{"num_hidden_layers": 14, "hidden_size": 512, "num_attention_heads": 4, "num_key_value_heads": 4, "head_dim": 128, "intermediate_size": 1344, "vocab_size": 12542, "hidden_act": "swiglu", "norm": "rmsnorm", "norm_place": "pre", "norm_eps": 1e-05, "positions": "rope", "rope_theta": 10000.0, "rope_fraction": 0.5, "qk_norm": true, "attn_scale": 0.0981, "bias": "qkv", "tie_word_embeddings": false, "parallel_block": false, "extras": ["capped logits"], "init": "trunc", "init_std_qkv": 0.0265, "init_std_o": 0.0, "init_std_up": 0.0265, "init_std_down": 0.0, "optimizer": "adamw", "learning_rate": 0.00124, "beta1": 0.9, "beta2": 0.99, "weight_decay": 0.16, "lr_head": 0.00534, "warmup_steps": 237, "schedule": "cos", "final_lr_fraction": 0.0, "batch_tokens": 131072, "max_seq_len": 1024, "doc_mask": true, "train_tokens": 737900000, "max_steps": 5630, "dataset": "wikipedia_en"}
Each number is 500 + 25 x the weight over its row's rms, rounded and kept within 0 to 999. Layers, rows and columns count from 0. Numbers have three digits each. The size before them is the row's rms in percent of the matrix's.

# layer 3 MLP up, 1344x512, rms 0.0392, rows 75-89, columns 0-63
097:472493483499518529473563497503475503482508517491479489497446509483498510489490486465514487475449513501478475505474533517494499526498432472507481487515507508464498525475510484510512483471472505
106:504480465516485452539477492492513531461523540504513531524513475490466508477530538533506498486483487519507521441503538514500547539505555510519498527490539546474528509500523479527493537503526498
108:500478464500467497523488488524492494506471482495489517438562492458512516571458504517505521489521503501525474504485480481552519475479507474482492491487512515479479492476489493528452510474518523
096:511511497517520479520466494504488475481461495525482499534525539517517477459525477494523514561531526466528530517521522466497489467525464530484487485449488464483491448471464509550523531466507496
098:497464502471489483522495483485498452475507479459487447498536502522470512481492514489516492513489485449501511461523497532549525491470517514485506512477474475518516552503465511490509513488548503
101:481525491492457509546454490519555533478462495507482516456504481508490464546475476551490474479486471553509492557491480501490486496485541466462499479504540460471497482493573505478490510487503501
107:505531504517513511462494509483485486496523474481492534467549486535506460456489513528475491501541482518439455446514498479543521478471432533482494514468484537507472508512547463490521519522490528
099:497519479469506487531515500513488480503480523541483504473526511489498490504517508512474476520538535478501493438474481491475502504532507491478534496503509555483518521505517532460505481503481480
097:461490497448486550532493470518493476473521483464531476481483484514459499476500487483493501492471510489472492494486511498519506484471499477503512489501471557461497545491449481486525541536440493
097:515508472486497493537509523498506503514494514522495497483528531518496489534500457514508519487489480517510515497487530456459494517551503495504487503497531477501512522485559531545530421523487550
098:467538521511486490464472531496493491491483542553479495469497498514488545525501519514493472487516497503530505473530508521500489496473459453478486518476472496486516497477537440491486476501513524
089:549478461541521516488470472528474501547506507492473539511496496531505469530472502487467529478454546515539508512486485488516485518514460518513471517490495471532471503471480501478445505500467484
102:470488505496497512508465482561496521491551547503498469500477504485514467522482553488505561502474436501488514522500467509449500458479514528492492507487516511465492492491529487514489511491516507
103:518479501503470492498563515502455527492505492492517513494507527515483474466573496495490532485503489532502526502505478489523513448479511505500477489489512506491540505463495461486519447504559465
098:563517511482487481484468514491496527474533476500512490491475521497509482515490509483491519483462493460529497462485488502460514534503518522522523490475542523500461493503490495530534512537487520
# layer 3 MLP down (transposed), 1344x512, rms 0.0362, rows 75-88, columns 0-63
097:538498498522496499477508486548482505560478495501510473512503518459459480523502504481495529505488514482566511500487468514526486478493514491465491498517491499509481475513482523516509494523488523
105:493509489515479493526505505473510539528517532463510528545595467492477478499503498496532486521494485489491493512517510464467462448536521533535453554491527554501503528467501561494535536483534486
106:483504494490531517518521483493504500491537535516553517490489484490488497467468515491547508462530461472483494513460505517508526503510507493503540507458480499532520477496540507504516522471506492
097:505477483441494504484454477490511500498499498480484478465522516474484452477526526513528500540523517459518478522508469469486462504511507507512491493486467497473492546483502516528514521489530503
099:526495506507448505577511482498499480497486511510530461505471488510544477491490506520497516493499474502503518466513502513503512513484492489495492441500483490500484537504494473536499491561495495
103:486551489464459519502524502486471482469511461495503491482471455503499507501478505507487524488498501512506535553530486508513460476501448458504463498516543476480513473506525498516459521475445504
109:494524467487472477462455478507515500467498509518508515483492466498465519488467536508512503513538491477489484485519534493504509474499493457500521504512520499482493492451473475467489550510500529
099:474448496470509545509525517497493517473476500496487469533474510512490512497470494517479490466438474455474464526538494470462499519476497490498491501479504539548521507471530565477527479476486469
100:522499467465502475498548511545515488512468467506522519520514518494545511499476486520498503473495524495473533490525470531521561510556497488481509477448513515524565512503487484531494506491528490
092:514506482489532484500510454512569473487499468532477437471444481517531493462490516523531509495520515470460460452478482498512517548499488493508489482537491570536511527570492512450488515470462455
096:494498518509493498512477473516510505522516489501511513429498506502478521518491544521538504531494498446458557480480470495476490495516449495529433481518558501495548517486522511488512503499459528
093:451482488482479500551499495449502504561528503529488502496571492519530496502505493527463535493468485512478472458500489501548516515488483577552523449512490508489509518457509528453514532514512510
104:488498496468509493497508444527522514484520511456484500526493505514485528487482516456529561517508509494513485482482495510457532547514483507513482484512455479475510491493534571511473521476519488
100:499484452489544508553477520491462481459528539542507496523496506478520526493510523488459521491537504525484505484524488526504463530500519477515496519482519496484491521506499465535533523473479527
# layer 3 MLP gate, 1344x512, rms 0.042, rows 76-89, columns 0-63
115:472492486481530509509559561527471510523500498505470506508507548541514501470508535497492525485515469508543491517485561480531507473500501488538552483504481529507503462482475520491482543478508506
107:494478490521460524508525509506466508543468467550448513510541494438537539485523492476484518490486542462497432519499498493489487547451481517535474527538499541547510523482468531461497515474560472
097:521502463517488488515533520493487486496526496530506467497501487499537498520457558556470496459469482486518489507492520488481469501476472504495550485497448466469520498499559502485465495517521469
105:537492475468504522464509581477518539535520470487531490521506540504508532496535462531523515480482551502484505504468451524487504483513537443523486480513492535511493519494477433451510536526498493
099:506507483508467492542496519530519526514519513546481504516524482535526533480445512492538500481555481494449507490475489513482499483502484527464469509507510487544495507486492468478525509491497534
110:502472519498498524510522527499518466471467515517503477505466520483507490491537513480464505486526529492523474528495484492504495522494527522465510500478499508489490528545515467460548497506476486
098:470515495505503496513471517510492496506467486498482507509490509493512505485496523488502509508531469517458480522532541485538449517486476502485515484492519489540531482518500482515498503473491478
098:524488478506491553525462438482472551472519524526501483499489508483512515502506528515537458490508516477519470554497538506459453503461497526487515530555490509469488483516535510475463491536514502
100:473475499465537529495560463513531501509547517525448478496444478491502514444489532528516517510487498478496460479472455501492517523481478531531528470538503525542517502538469517449474526476457506
095:451485501493477508581467500530507537491486504510491547488530461496474477503492516512487482500496500480477506502488464473491519508499496515558462486539568506454535498509512539507514508500499494
095:467495513499489517542507502497495509473527523485476507515513449550512503474524479492475536507496475478489512493505506519509514538490473530521475481499526471508547519490543493467513512521527490
103:521522502481463475479480504488517534506502505501470479494463496502524519499507484494467468471497476485488547495490514503518473506496514478529499536522532527471518512503488514515506487478553500
097:514483470491458541498506513501475484505533477536497486467479514463528513518481506492499493497507477477477503486478499510470493500481479534453547466488503506480498511525478510479487509521533489
094:483485539491497476517486532524486501489566556505482501455488513520473499472517514533536535481536512507566561528525476509513494534476525532528551503493473504477481520466479487482471501514507511